config = dict(
    num_hidden_layers=13,
    hidden_size=256,
    num_attention_heads=4,
    num_key_value_heads=4,
    head_dim=64,
    intermediate_size=1024,
    vocab_size=11534,
    hidden_act='gelu',
    norm='layernorm',
    norm_place='pre',
    norm_eps=1e-05,
    positions='rope',
    rope_theta=10000.0,
    rope_fraction=0.25,
    qk_norm=False,
    attn_scale=0.125,
    bias='all',
    tie_word_embeddings=False,
    parallel_block=True,
    init='uniform',
    init_std_qkv=0.0171,
    init_std_o=0.00336,
    init_std_up=0.0171,
    init_std_down=0.00336,
    optimizer='adam_variant',
    learning_rate=0.0012,
    beta1=0.9,
    beta2=0.98,
    weight_decay=0.18,
    lr_head=0.0075,
    warmup_steps=430,
    schedule='wsd',
    decay_fraction=0.542,
    decay_shape='linear',
    final_lr_fraction=0.05,
    batch_tokens=65536,
    max_seq_len=512,
    doc_mask=True,
    train_tokens=450000000,
    max_steps=6867,
    dataset='wikipedia_en',
)
Each number is 500 + 40 x the weight over its row's rms, rounded and kept within 0 to 999. Layers, rows and columns count from 0. Numbers have three digits each. The size before them is the row's rms in percent of the matrix's.

# q: layer 10 attention query, 256x256, rms 0.0341, rows 0-63, columns 64-127
# k: layer 10 attention key, 256x256, rms 0.035, rows 0-63, columns 64-127
# v: layer 10 attention value, 256x256, rms 0.0583, rows 0-35, columns 64-127
# o: layer 10 attention output (transposed), 256x256, rms 0.064, rows 0-35, columns 64-127
q0 082:483496526502518470480540510549469526566560470517495475479581497481533456554459463521408519603489504481541535527502505510492465432526455542519502433451525531533531515498489484507511526424502496
k0 077:512499586451538561483457502474433471442445481457470466525437515462434508502488527530508446460500535568427529525500536472489495459502508452502534458571420448498469528491546501418455468445524445
q1 097:530554491488508490526453496450469510515456503490529469490472464552522525437534503534585559480528508505521481463509516465515511501483514448540508558545417495519562466521420446428488508467511507
k1 081:497525413456486585449429501509479491489488486466498493529488507519575477432462518512465480535526480517511464461449548506525496498514467473408515444419443478550485518482576500446457475532442466
q2 081:458539548550537567592496514436484497483534494549465491534524405514571441524462416504535529592465432505546468473512482520510522486510547475539505510511494559478600433529443553503506473529524546
k2 125:463464547502468604478478565513453467536450540479388553458460499525441490460483523498450455521498558529500492552515499546514529496530526446446548477522469441539482546548432472479380542501453541
q3 122:464501522516465597547456488520509545465576474438419512488505489503504474589542426495479437553439453485474485504523496500486494518520533450506477431521472556455573521593547521534498460501554504
k3 085:514531509454467520439462566517540439488457576511403528496486525474500510421413519534533575502507574541517474569486523576492504514527521514496543480480517429541507465439388493423420485511474528
q4 098:544476537486559524528517514471471540477530448490445499485433549484526553562608525460487523503456466404536503498474513447508468508555559470526455483534426531467534516526478451540526484431481501
k4 135:447515479464445569487463554518543431541494559506347503504505541482514506422417521492486553474509533489516480570484527556495537520545537521471493461458456481521525532470406462454450494493433523
q5 077:498506404440511464502507477474509531484471453541525464472495491470552467458537462526495560515499500505455503514471552484535439565457533590500470444473403513566485532459462444479469469490496457
k5 157:479435400480507431531491462487435498517536478472611474523461456433545540467465499479542493499488446490533528421484480504516498476479517538494479523539488499523493453451629488520605518515571487
q6 103:460449504494564627526418434542505487504488524492473466493542451520481529503535511456527449535493478509480488500531549500532469505468535464515491437447458508558476523535576489432521509525512400
k6 101:498462470543454511501421609485510470598493544539512468470459443495494453457496511490502471557514547507527460573566553521469454538511563382492428396558539438553492527532484487519471548480542519
q7 098:459572482505459559498498453443517539574507505469531521487408492564563467531473474493517536474464480587530494496503506502430432471431479484551496478540515534506536468485500523456560561436508474
k7 098:549460434466489519512487490512483485519468434544464478543465472505511528463471482529593504538458523480478578480500457513459558475440576448506532468452465498506469470540480552504488460434553408
q8 107:453438474487514475507511527569476490515555517504478556487503556463489456578494504494449514533504485466538517529484470527429472495511479501458488439491613503446474489463498528487489485536491513
k8 084:490471559582479449533527492535444526506522495512426501526527544537433474560507530561506410573462504499508512603520520486515473460520512522529516516481543531405473486614433456483539511471464493
q9 102:474542571572445501510439469551508527556578481480449528516613536531488475595445473477451479537513476503477492586497483514475485507497466524493424432448488560462533509521540461518475445443494429
k9 092:511500515540548515511450527564481462525479547510421505470439505479450506534509520490499478499536517513456486597553474548503592500499549485474493478478500425519471534460385444479407505432433504
q10 125:477503550525431592524484523507520525519607445441438526516595493527498463557435437507424456563477486504453503554540480537472482512488498512496481477460472543480537552582544503544478453528543435
k10 070:489531507494463520490438538528539486490490532587440528499459550477474488409483504514442538548509537474516488584511512586502478548507506503471545413456514466588484509472420490447451523434392511
q11 083:462501506497464595521509489484533455501537537464535477534553483446478527532420559470528439513517504491419493526473497508546570483459467506501501497454556436483500558513573542552498548489519449
k11 120:519459465490536436512476510467477513467439497442647477549523487486461491499560496542509464502498487527464556484565469491551479486473508503537526545579587490477514472529511529556594520471644516
q12 132:496495492492513580527485491485515511467585440505392519489516521530519460558525448526500511559456466484469494539482489518456486544508498461524484407470446551454538554549516534564465443515523485
k12 076:497520468435452552520451562525503444473411570473373493532496514487511510394408515494501545510490530530500473473518519576467519522538528494488528516472485473554505479428358468464407485470494497
q13 113:526484501455547441532433498469460484489494516489524479507485506487530543402528514553513463506513509509554541432523493556495512474528596560465539502533473447508508471485572448472522564494497553
k13 070:503536598577409441563517532480525487475528526520554539515481537543439475539553447480497470485482497423529473584459549546537468473474475461474510430514536459522500494529634513538471508452459534
q14 094:452477525443495525544481532484521444525472463539554489538518502562523429528553545468533519558520506485385547538472485456531509489599576562513479414600495439471469536522489433532532517544498533
k14 092:507477513490516554490549540520493490473490493492502555455485536418501446460483392445480499498541470505454580567466524531517511518485511495520517516532456534544493506469504421454546432499438425
q15 095:511525501440453467530425537498512427484536519493492457536501518520428472537494553547474503508518494484460564525474517460502512531499506498522489451513510472528396464459468549481498501542473505
k15 092:566449487543588581464535475489463461507569472498455529473492473559477485521531499477454470460433472455526547470499519437481523494541471515563541477479552507445442561495490451519548511495590492
q16 095:478437545494525457545570483403556549474572535484460519515496465509555515524430460531539547469416477467554606539456478481476444440538528619485448540544506544478523510496488519514523396529539487
k16 091:585519543540507410555563510511503434493455464547436496553441604474532425528432547471482469496426519483545574532471542520553498496442479564461513499507459452433531561464574475509536526484515463
q17 095:540551503415471503487485527484467500541467456493493460518449466481491531493542528532442493491509547518528462529529481530531481466454544466500584472569538507525438531476529458557542477497436480
k17 090:541464411485482542505545483515493483508518557475549513534524522570538498512507536565493514484479436546486504446558553484564511503504520561482487567523479504523482536506473544505473511501510506
q18 093:447478477517503469519518507476507522524584540541505567487482462518498487483535489440590520542516517516497449517590469529509508501480511446517534400496535533465499428503546546450438516544554523
k18 091:505532491507408458509553527546567509530483475520478544498526506475510504409579436487476467494509418559483541588463490544458423573520450495509534462535501563566486508563573440457430464486503521
q19 098:514469526512433608560481470441459459522522519569477421479508548524510471484478409538578481469537472550531513565541489480498511468509515513613454482564488563542533529507482494469456493516510508
k19 093:504530529490486533558473489497509421484507478428423450519487469520486474533498512525452505468536562542504557506536484479495528455359481453529466534549431509540520451502517514575508515415536527
q20 096:619490550470497410450445534498473463557488490514479493506460507514502459525482487615486434531504506567515504522464524546421467504509455428525500568522443514458573572544538506537517517479505547
k20 094:507491480514466431484504574514466500426530526507463508570545494593461501507491529529499427509457444475482617430497478527520493445503476481490558468505528531505493447529532451466406462477505544
q21 098:485525458432531504500546524459479535546445498530478503523515529510455512534517497488507507510468518463456567495454421498516451492475442488585475539490564538512461447413534458585506609473496485
k21 100:496497526472442478553488497524564442496529480491528550515454493481440493577438477414532533516465483461545487584470489467528476450496491427521505536536473549531517487511488535466528533399459480
q22 104:518467423450574526555538520442474536544475470498459512448471506541496543485435476485482547507444509520582469500507541454550512517535553486487502425629540511501491523499493521499552583452468436
k22 102:466412510407448487504450483532596429502485621481465472480486469504499512503481483458522573473487508505511480430470518502450468484496562553404421497487465539546479479504469596519504560524510581
q23 095:509515446522474418496499490537456529489551588468508565454462406515522506555509469520504538486522497518546491552495471542517468408539446476534545507486551421577528534483481519489527529408444523
k23 091:418446559431476498525467507459477526534574466524514498488556512489524552458467572504547522479509516465490440465507558504448482509506451598479482478575508518509455531519500609539537527568465442
q24 097:553546436481577567566433512506513535568499474552491555554427507506510477410565462536461483548500475510544467469536496481512548531523584513485480559456483463472546519532486509503522490502572490
k24 097:505539495501507525487472423476573509569618459482499489511517495506454490518492469514536510533460467561447552475520493527570585501505541457575473493478511573469537500438559587489508468550527503
q25 099:520442525542554485508405453427522573533530556486475473456477378459466497476496616474487523446444457492539548441505440523465602527543485528492464451510487493560495520501519526439529575463474519
k25 090:510484586587484426494496511516535516557535478493508443557513520563522504488511503475448500451521492476486537499431513490508497457452487558444475543544492482520463449519423436466558504528424478
q26 099:522475489495544461469509549431558494507423586491510480447492469566461581564542505448479463499502518445453498479479526497555533481499483528504509505510457520417463509542456429567485500496485467
k26 098:497449540442488443557437496513539497477484507500490422512544531450471595447434476478508498522511509585532434480564517511449508567551535515505510575535504493469545446428400491507594431541543521
q27 095:445559467484476487448470507436547477539496528513498533496470488500491515487493504536447439447499534504428480520482523492499538452547416439459521493594455497475465473589552489501446505461498407
k27 097:535502474558530486495511500503491588516501481518517523488518444546504462504541500496515512505487542492472528502508441573573506523448522519476451484417497517529497476491465512473384475443530507
q28 099:467531495512482476528566499572478430494532547547512519458604576481495507459425510487466603464474532528482536499467493500555488512434587536496535484459533509558557494476457498519524447510443493
k28 099:483518470532482470456561487470471517504487594538513528435486576449525533503541488493474537426467509512596430484529558495476464466545472490500457491546509492467544565472497516506486510475483513
q29 100:480466439574454458564475529445469510454496489476519558489528399498552509514496395497491551573442548468565475465534469480556566477525538426471518475470542494486486466421462498541507533506542581
k29 099:536481464460501544518500525494438459514447520481456480470556516497519502477479572527509527513543462516562450491514541540461454454526538541511486508491519389490574531512441540460458428509537464
q30 098:554561458506476495497534476476576481515444474503480592424455524462494552475507444533420503459474574523487473481460528428462537532506413547493502516434543499517446486481520514453522537555517445
k30 099:546489511515546581466512417468478524565478525540505579476473471555503492529495530462502525528512516466498523463533463415531524512497453480520488552496503540452517571505453560522523461536499526
q31 096:484450509458514486452409483510483576547458453501505503562497550589469524516491555576490511504507500494527483558470535540442475473514453528434491493457579532537512528549484421503519546442533522
k31 095:523524506527540521513395523528516436478462595505529529494495468559543464517398525384489513619486484472533466506429500526500519493513491472574547479504567530541504471510462482510510538483519507
q32 101:461467475504508494510505449478460491526444517512519473494487469546520539512427556522486643535450506512494509489409488491520575482455478527487494587453489488463473477531536504452416412504497435
k32 097:504473525488567537497463475502462568536470498515553563571527628481498457528452492522520478472478415491459480465532471529495453505572508473411466479507563559477482462516504455506472562449480521
q33 100:466499506487479560506461553526513542514497545559511487512455492436544524524518537520440425460468513483559447466488469501473458413542470541467480543513520440498456487499504539471470544485526474
k33 094:553506537542538479563522482517475545516544468508473567469517528500516496484556583558522488420435487473498544444504509545508568476461519526518468466509508438532528590483450499519562501478512527
q34 101:483481480472535456481499504481505491597524592545527417524569495493478484517516458553486512505493434531493519481510497506491500532502532503518495532479594480472513482518494475430490393387471474
k34 101:544530525467526526578529484518509504485500489464534495462515490447505516449459518565413498483512481483416521519474579504471470519531422518493479511566494554423559477501505487534408518494609477
q35 097:478487522478398480487530477494479449490487595508564537483546484444566536473521469417558438503537475492425528500538490542540494495436536486502501504521550545474468565554441486519512396555457415
k35 096:536554555542512498555529472526460519491511474489550491447455596432530485462549574446501559478553546523481447504550529513499484590580445506437519424503469506434450568523483502495486455485489484
q36 095:452478521485571525521500435468493481476511535548480514500511523443420553471501528506424489576531490535453474500533539480411570515512463569482576543419516460516525483432538570544496518471398485
k36 095:494455537503448493457472402525478565554443407434500557607468532488490470513496447481460455517536474449554574486566458486542513487482488501513544505476503532555485608531467532517523481428485524
q37 098:475523487479423532542498487493484495549560480489543422520452482533492446490530498528435562479479510560530456497518542449509512528473495455481562565538491447546559485513500547511538518472452526
k37 096:542474488453485503504471444462483502418492465494488499526472409511527434457504492495562522514536501495485538528440415551501501491460510574521490452514504551401485467526495564553556533581496440
q38 100:535398515471415562455501486520427400536609425477477489509456544505521490439508490522495568493517479505552490454564436536480508495537495537493506496407502480489531504495491459439513492507539431
k38 100:508552401572472503499556512454517498529485484472488488544526524568537516485524533465501488451535457498484520483499498522454496492516376517487455451601482433531532530392572535508466474488526478
q39 102:473460516504558522432502488488462494521464519560456474506511518511511541472450483568485545495470510545500516461456490472525524420540521468498511482500462440537439480510474462439496495570546482
k39 097:547483426518547520536505530501491472512480518513450465559515500546482545482548484474496443447391477582528498510516466552473459495465482519559525516515503474534473556507516530466472548464484526
q40 097:496563526538500447490449544526516495494497523503526441533507439487489517458433482532495446455523455481428496531445465565464502477542557486485442533526479415451488449440498476506408481441503584
k40 093:526519479516563530456525581480463474471516458505462517486484501500499576564529519453466505430559403495506499470502489440529503447584486500508506489528536484515454501506458473514526566460477454
q41 100:479508499549433450495440462509461485480507522482486520450503479464518497514548501560537441529511535526522505588443460603510523479416509516530477479494466500505461478503554487568510454562478527
k41 099:435490449468563505488454457476448526474560530492481473547529508555491432513492510491511474454482573459464565494509510479520569424398479518540542471482511481441538486477502541529462542463480460
q42 101:531535508463515529452421526550554463603525468552526518586503508513496474504448498516480526485522407518523495558397438462538546485471470465511548555507450527497428501547522496519518551504517554
k42 095:576470419502448533506401456550475514488557510506454507522510502488527504549468524493485483529457552483471526513463490544464503467475502543532488560487526522467476520506503456574521552521590470
q43 101:478462544472450499555506465525469497487484574517479543477517490482454444468493447547472587513442599527454542526511510484507552431539462434492500536473488516522481448444512477518372557530506528
k43 098:530501480524502510518523456458490507472494511470518486538525501488446445480478501522476455438515440533509423547469505520505486588498485477505465455580523530442469510545511520537461512500455554
q44 094:538546500525485536510535504495508476433502526539486503516504426510473458472483536485497567453495491504520472542533468513456539520462500529549509483531572533508538520499532519487458488510515579
k44 090:464564513523518484447480446473513495483500511536550482417530487492448546543470471540437503434574472459463553559498466508496538467418493467593487466528524512473524534536497539490457524440515495
q45 101:455467431483524559447550504435562485508510453468486411519497462488509500486493530555496469522492440462483491498416486484529515611502470464410471496470472467496493569513524536531438464497535450
k45 099:432483481461495482494465533513506504455469432488487530523493487470479451482492456467509517579478493532555448528515479522474507479403488514484534531523487526510505478519507535584556528506512524
q46 094:476532501503592572512503496483543497513484558431455502477456512502508530448548577517462510450564486506430479573550489507510474531486500562483547511494459478511501501530522435560487434467472509
k46 088:509542512489518477490557512549609551556563562488507544526545437512523560439501486467494556527464492514520593561455490541491493527502561501449520488488507513501473523442478508512467452476446575
q47 101:467458490446471538436529456469514457482575476452506524490457554480479517571492476550489519492494488477433498457508504494552484503497470581427447458518473541490457505493529508541490538527469472
k47 097:502497484566516436529488439538462503457378547502460513489504494398503418573499410476472503469406618495541473555511502493513495547580485519537478514513548517494494403450418480467482516559523541
q48 098:507443495530385526495429518532515444499529529494498533519499505500488452506475465467518470532505505476452428489502490511524500480530445501516557529571522541465454509500500518580436544512491512
k48 094:512517590480498487578510517514416498510470438494490472458497490544505440413563419489608468478387594580511520498534535502517530524440563551442493454561518501526479541533509515443449485496510466
q49 096:470465526487506541471563469505515518478519581570481448537409510508517457520500573512491542479499483518587496477501526528501517533441478460404478530560426412514459504460477513485542468520464428
k49 094:490507530473495510464538468432491452441504528517518463462481552417514547516456561564419517510490520496491456447526462468478542549556502540405432553470389540528508506456470447446485564539541484
q50 098:545477512469476574521503525481474513496549522491494500443479551433471489528562440403485510490483457519562494483508537463566447526447463458513464459581443476614505537486485554542546532513542493
k50 094:522526553492464445489602499456542526460506472509431507466456561476499516495468518475537533447513469471490509407478501500519520491552539566548501483538495488525404478434513541453421434503464565
q51 103:448531520526545502479434521481444503511495498488477490446514523540505495528543442535493444504570487485513480528458482431485494479471576470549450449521503510514530468511555500508479461495446596
k51 100:509526459453511561552454557531489510479475485521454494518534531535503538398468461464496483549540508467503530528505508478519482512552492481473522553495528470568489506469481494477490508492483514
q52 098:525519505479528533535459501497547491508465462480490522508533561565540520542451525573505531509399483512556552521469459510439453468488449427553483558504503540555524481456496565481434507565533467
k52 090:499490499578554565506495484510554604474539432482437468494497488470501479502540468528493485542476490492522472531532508549563501618597501465488502518459541507428506494512475477524540502405538517
q53 105:478475455453494585493454478430469535547487519571444462452452577429543547513480451495562459497599463476518518478454528425510504540518482450509505454494434557511432569520519515528527459426515482
k53 101:537538502475472571449499463461459545400468570460475488460483533476491543458476475517444568473447629511524542451562459493482439510512515524438562514436492523540430479486544547451443433503543541
q54 102:487509477523521478449491492541512487453497529474491565498520481534565511491534528533506458471518468521466521473481532507486476509523404510538527554528496434475490447523524426481457517480453516
k54 098:521487532585608522546455503564466486473461451490516421471520550548451493459441458514524444521479512516495512486529484462483498493491498450529479548532502516491501538531513517452500550530475446
q55 106:513497548529529563444527536458493480555490499561546460508480451454479475511566494481469475518491522501583578489481541447498426477540541502549518496566541502537475463529447512464506533532476574
k55 100:544471543526573510495549522444531534512508509494503491495543516511516517466540614523450576510408449475516510405550511515486483535485506514542446534490464511543459544493503456504455468463577434
q56 092:518515513505513455441556543499472469543560539527483473480514480453506505559567628545451546497513484495448538511514482425498476491445546439504466518557428530585487503457475482511460512485492449
k56 088:485489423470502493460523492483505527543488558492454437549574590532533518477403468538517489460498536459523538448538518450591457545592486520545534506482524529472511449539431484566517471475460597
q57 102:445429530526511494560457464537450485512555474526513517458422463518522473535503510521518469446459480523403519435626505514434536512501482432551500565544461495549468554499508489407465533514549530
k57 100:449475508485505496435538477489516511489504416541466493517522489521511499410468459503567556516536501477456538449513488512563440484471408595475500476518570436538507445482498491398469505562536584
q58 101:508508555527569532461492537521495471497454602463459525444540450480556541490518531476526576442504515452433496463505575516485480496502541467580491470450442509514517581492479583536509474503474517
k58 096:460504457503534498514547555500495496452547567486468468496510532523471474451471537543512442416485458532600448473532467501553492516519514523462535490481513567476472479440548472480493504451499527
q59 091:535503459481509408461457484533541471515462461523549528478484510584487470430462504519439494592492506464460497542485586479481487558512510470451554514462513563496473481543501484568491596496486505
k59 090:524483500446492486445460527509418543495537529516557520485478448586535465599524508454441448494554441496496489467535591581501570495507500496570537514468543490454500519581473508617510417560502510
q60 095:470495506507468494502582522480510478524603481455488499568532446448497486457465502534526577511510484439511604482558523511550431509453518512541578531500504544509485460462458508510524472493522503
k60 094:529517477439507439557567429523464521459442460557517467508485515464458474449532462459539509423488603520548463465410465446423482470428466497454470509442472528503473496481584473557475495498511392
q61 099:519517479447552544570477531392483458537471506473495487537476475461449551592503485455462481472465415462446513506538487448514549518490528538577498556481504533552425541486480544465532522511527461
k61 097:539494555480512563500458479500482551568529429560408500480548489434501472513445459472483571544489475535477498500508480511526437488502502525538499530531580500431515537552419489523527498536526544
q62 096:532495489449450519530503500530467530449520474521460460505450472521531483463556449512472544618434493518479453556532436481582544516551519510494548474496473424477543514567537510461561482545504547
k62 093:499598509541432551531501550481506472500610567461460480565505463524487481432552448493553473515506545502575486566491471514378490498365558415524486516463504556516456548410552450500480476447512521
q63 099:506505474539444557462466491466502508475562404490524497498488480506524502549521496440553486537524482571511508497484406487555543462449485590548474446493531478517495442562491458499544531520549512
k63 100:547553512587453510491549446531483497477506485486547542529479514530496509521581430456566476503428499460430532552484481571498535510554533458433470457470469499534520491459533488471457477493448526
v0 080:485545470557487491557530548561422553486507461432500558439594484449569497494548551510466502510485519467503459509499543541388466498520525532498499539519546580493527440472491479465462441522544516
o0 074:475539512515502537512504543439477484470521460518556492493509414513510488392532460456554502486472449458427522499533513451514454436474557548554480472516497581482503482491502475512482536517552531
v1 085:465533504544494520491455555423517453480494511441488563492527472531502493504468513396470496488558506451517491537478495509486515499476478508453454484466497514616490535504534523535496434535492517
o1 078:544521458477479584504434529496541500447542474497528561488477516537460492407520537509525536490460549469467521531479545533473412515460489420541514517560513504526511480417392565551453486459539481
v2 070:495497528472497461443455462559490526526512475541512564514550467475505533479550518585531552564478497500553445479511503486505525569486530513500480462542484556461538524476473529426463443533451495
o2 065:521496501482452473555510531513534500523479515502533483503536426494501526414527460520470548490476473487454504529513470462538541515447540467573440443420526581539433509487501469509453439506503506
v3 089:496486413475509495493430475455551535545518503505476510486546455516567451535516530496478494533450419475448505505461498486479528470550468454481476578487544492522560500445477494470609530497474476
o3 083:457555499465512456460419490528476500403469565469491518456551526452481499547484526526446518507436575530485467421530461523542484499488500535520448486514486475535597460508471502520477461509447494
v4 080:460472469482449490578479463504457537518467502502518510466471481466470501506550500591557506551422415472438433571413571508492520496543453395556440523539532549513417576514488532569488574491513487
o4 073:549514468440524471512465508509415459540411534495491489491530511484533477333504490597414499429555517568533475490490497498478482455507567521474415506469495551466434596544488475501498506522517424
v5 084:570505517554528441442478501532448503514507463493515482552520509437466470539462573501552482551488514514460492520519474551497453513503522532493482567542521469454506449505466489515508507520577424
o5 077:567422517494614512473484533517468517536452543483608460461462484513519476636477512438473472557462482458488538517436503480500504519569479489478447587567462434439508462488466518574478493547546439
v6 090:494512546492483519500469456489520488531524482542501558479528543519542482511526498465475535458560485571503560515538533496602499537441513466530515507484451491551482527583505520478505486558565498
o6 085:496492574509462530445508459520514502484536496518494501468497589425470485445539530443543490488538560448516503510586549488474487545473450498526472401499498492564551471466481451472587506512538555
v7 084:504480451542515493487446544570484524504592461477505438560447475438522505528457511522454493575532439436525460493435516525498465434588517545520484453490524501420496496478530435452527531500526489
o7 080:559497482467565455502537566473492492521483512433469505476560445462487471545501490501533542460510512503483572423413510516471461487490441563544499494496482544439487489467641477601474485476514461
v8 087:463531539539524534446448507499553561453486457530500458494524530443569539488441464452507516598495451550581425532513467538445492459558491482516479553498470461458434504482525531586456448448439487
o8 079:469556492536502521557443490511506518450488463519425492494550554533532527343481526533489495483514444576485487444517557494471474467513532552491488504511471484539503562441485479568531506538517518
v9 079:481490518519557476535511450438506417500547517578474507486484432487553469490544499517543492414500476495497574530462604477535471471396471381514483455483490461493429557561523519486507509513494453
o9 069:573524524465455475484455498426529442500549477463468564452517576517511419328471502509527483493467528520497546498525516552542519519420516463558516510447510507494473497474546505503542481483516542
v10 086:491459493529455507544576442473509546542417511477504544490550499515454478493516503563505540514543506622497463493495438583526540492462576521551532452494492510440507567489512484522485467496514526
o10 077:484495538544539572474545520522591498523483445493572570441483443606519532352506528503464487482511496484505493553476455469443526414520444472462539502481479487521501479458520397515499467446513442
v11 077:578509485497516426509486528457444455429559480450493557564434461495510543549467474492548497437578443520521485457535537522506460514396465503493562514540443469496504497448470570456492484547451542
o11 073:464532534449457433490484564490512443474586459466534509531466526512434575512450510478502501508488463434545546477407506500517523546508541456527515458458542488482450529490558534533532470519467528
v12 078:468484500521515451524533519514535443546494546468522476517584555503539550516519451519524529509461596534435558484516454511495435544486596476521528448396575493437510501436496538492505524501427543
o12 069:466536478502533450527555493465595484514424486521570536503461420509572505579524442476438541615529529522497490520485531443506517587482436479477491539492505549451513436468429499544505490471396512
v13 085:490563448543538458544508485570494568490475475487523528503551483423507500485540497375510504402507453471542428563475573482516396489404530475510542512497471455473447541514486445527534517509486454
o13 076:544571478514422491437526460486475531504483478416536478459536477494480429398490489489433497516447414483577496480495539546566468503500562455466477499557514524442480530435620507541509486481486530
v14 089:551551556468506502579464522561548491495466495562514488482561508502451508465466476454509522575502482507505518510493544488456479480519498466481556479493467506515464552490507497526532493534503455
o14 079:503546498498481473562486456512475487538521473529497495538457504500503522272529482475528481468507473521495532459547552509454521509502453552478512563438515478498482583540521496481597502535535546
v15 084:486496505478480468455488490508513485501534453500493434590573504484423498525475511531481432444467441452474481522480501512586505539517455570552485538508441471470547509507504485485499513437497418
o15 078:483442503444554460498486523502534511489471505532505386555590543503499538628429506494521445517429512479496513515485539475498538529505457535479492556541482503503549493575514460499460464481389507
v16 085:525532489514511502452489490495471512517511404515492458573524473430583531536490514567499501535496516505518480478473527587491504443509454529462533544532421442463526453457488537429426444462502435
o16 080:507447556501530445547473571452506503458495499467425495505542440519585410449496443475441465573451427506462523451469558499484563490471493558489487486549422475500491451436422460522521492478510550
v17 085:421485508504402470409542482490511590550499501485500508415563503568427527503515488571522516472498445524441512467448468570491488538520565460466567476499469517486483488569501521475523576547431459
o17 081:500469479444503418473468471463545532462525508476518535391522523598501513440449511519502473536543474517493470506401473504504521463543431488566549451458544504456507457469498539479502461467491529
v18 085:511533547496494512554419528497494500506489544435502507519448491464523450513461478514477490479449567380568517523532591472541507486527472436506457496474517504478543439493507526493539468499468540
o18 075:513542457455537481556463486465493499515507511479395545569480460478484473452506495495515480515470481539534537529499551476467466526397499457506502488534484552493524450455409546446505500465551538
v19 087:459478506561455508496445453498477579509471513466488476452476484512536411485501544505464496517590524500460499483437420535516491539602525469485505491489537459477525404521505513507531512573514555
o19 082:510492506491524477434458506512500586485542518454509580472483551510466432569469502520509529441477510467448545507520484499469499524467384492485461470544470506556548441427588479499457511522531405
v20 072:512555420460507489544543476486476547455506469500481547423531461481471519496546474612513507618526545525461516478410522510474593544501456485460562498514535536568502516434463535493461420534461520
o20 067:517552427472419544504545485502475456410522476556526515458456440502498440500487478546462505527521505484426447555482502477512557517467524437511467516481518454478455494499486531433465441486530432
v21 080:549451635456548487523545550525482478488511522451524515534539546510456538517480461477542551576520451453527522458607525494485542580532495532548484534526550453504497498493477533484468377518512540
o21 070:559484576519516485570500540503540536541455473525591415521439534492509492634487516460544514531512520445523506569537494494488456535504424485484470487500515534459508465526503486523448454445510559
v22 098:500474426532488479451508522429563483486510452480513566510435458452524445515444505537482509539542471569513554482489399485473536504502480496443444506467488499510517452480515570502506513538497499
o22 094:482491432510459527445522569463505516421504534496518546469441488515463482512524521566449486489463442589413461433468435543503501534536522483516415487534495483507559538438487580564516534538521478
v23 075:493490530524463512523474515558525439527448589523515488483541504534467463483508455415503485468459472464520507554520474448497546526532559523494456543442562468487504524523523510500532540496498530
o23 070:506521520550516553526473511509540522496501465495488520535474466437484517476579486431533516455499508519521469463522537446531491541550489517450428480514494483477491476502466508484559502460452516
v24 084:487552468533457518442453551492529500442514513532478520506476554519529474489515479514458465487490540519525512539511516461450522459476460503529522462542445577586546483508493492538488505516487478
o24 080:525519477498520476529478538498603448495538516485498591488547492449502473461466521462522491528500509524493561580472498509461475516492488503579539556529505507571433473465477548456406476524515607
v25 086:560485496508540486514457498551485513447527483461501525469525429514446519518546535560483496436546499428452497518536545507556461538462486555496506474451597427451494473448485462460534511538456486
o25 079:513500522453524521525486475515489474462599483456462424516541492500460438376463562523569490522466530472481473502455526497528490518502555519566453516502522474410574508482542542511503435478482585
v26 083:569495555460530490414489473499541509537578499497524491531473468544437537523506566505517550501464510475469492499503528473512433530475512538499542494525516496502406531514470507502518499500521445
o26 078:547451518465557475525486537491529583618519590469544475555460491444466508682448550456500499531555467529529500527483487552547556539534507477492533541474492496464524565542432481499435474488462436
v27 086:518580527493445479538538479505409494469410480523499448466582451448518510496531412490488516479480489464518434474518467509485437502483530484486526499567544524403519494504517532519490474520548516
o27 076:546516529452497456600435558470435494499469522599516520489497472511551540466519501521437466507474476468545526428461462477497536404523515516465510512531534529500505460448405490510478477510425528
v28 099:487479505501540503440451499451495538456502470531510432504509494490502466537488482560522507540504565490451536458568515548497515532566481479468537516572477483508567486507497446487535498508489483
o28 092:517613404545560516469515512482516489467449526479474498465494524545464486561479416582584514501548467470504555539429427535476465564530461519536490489539470458419553498460560437483535461469488477
v29 083:543482587453471475551530489507543466571524500491526528577523577509485496531427460461540499498525515515406509487520529538517532559488537558486489547441487465508498540533485476418460438461546450
o29 072:532474555490487552535481513518433511558481510480583432532544507418514484626531560490489475500544547498452460515445458507454482536500502469508494527523503477462497536540529490449472434462471514
v30 076:540511476508520462438509469479505576484516532566511587503543520452475583506548480603575575524490399545572478468516560503489496600502459527558520495545461496516439521427460517541468523486453456
o30 070:507516509498491467532507508536508421496476480462549504489473516528512520361475497556488457520490414467508448515478507513489523505525559474461460465446505440505475557487514506552448524472509512
v31 086:494484454508421537479523504465522497526512478567481534458493406532541569507483518576466450499499469472465518489454480474475529449632498426417457510492524552486475524503527532546495483472453509
o31 078:434443422512518491545498489433529459466579528520466487458505476445545466540490475522625488493452517552466475515552485505523487498446505456517470465508546504429491550527479503483455472470548436
v32 086:523528549498528496476457514462504479502494542463469507512494499502550459511468464465544521525489472480515539447576530504481475500530483467578508573470471533485497457471488531392533428458522468
o32 078:455600497508505471484480542467536486502534484519431507506493470540505554430453513473524447505482439476487523457477557508534487531505535496492533480486465529497487542469392519442524516483447573
v33 083:526547515513492456469497437462500515468439550442509499488551477457569499551478580436528582487435471448435567470512571527554501522495584465463523540527495522571487574508487460422477484488565452
o33 080:461527477480575481496458543508493546443507532508469495494507443506517499362516583457480494522474487472509505480507533477474489512453536421481520474497481481458506470508331473493517514481519510
v34 096:479432465516488496433477496510442533448466544502492558558447480582515500564533507521511522518534477483473554522587560537487493528475444559555499469501482593534475536530501458497502538557457540
o34 091:481509435508466487423464493537481505474470465420500535474529622566470511454560462473588502506556512470471544560524543507506452532443451477590572454435490543538425490519429468519496499493488536
v35 073:434514528493507567457403489491473491466447419575451446469509458513533544481509464493522478532484521567533438501470502525459499465482451380502509449513462505435462488502538529509474516486481485
o35 063:491527487508432473497462514518475483453532487535378501445562536492525535374485467538456508434472507503488535493485509494526530481456584500594481494483495539563464472477475481455517481577535534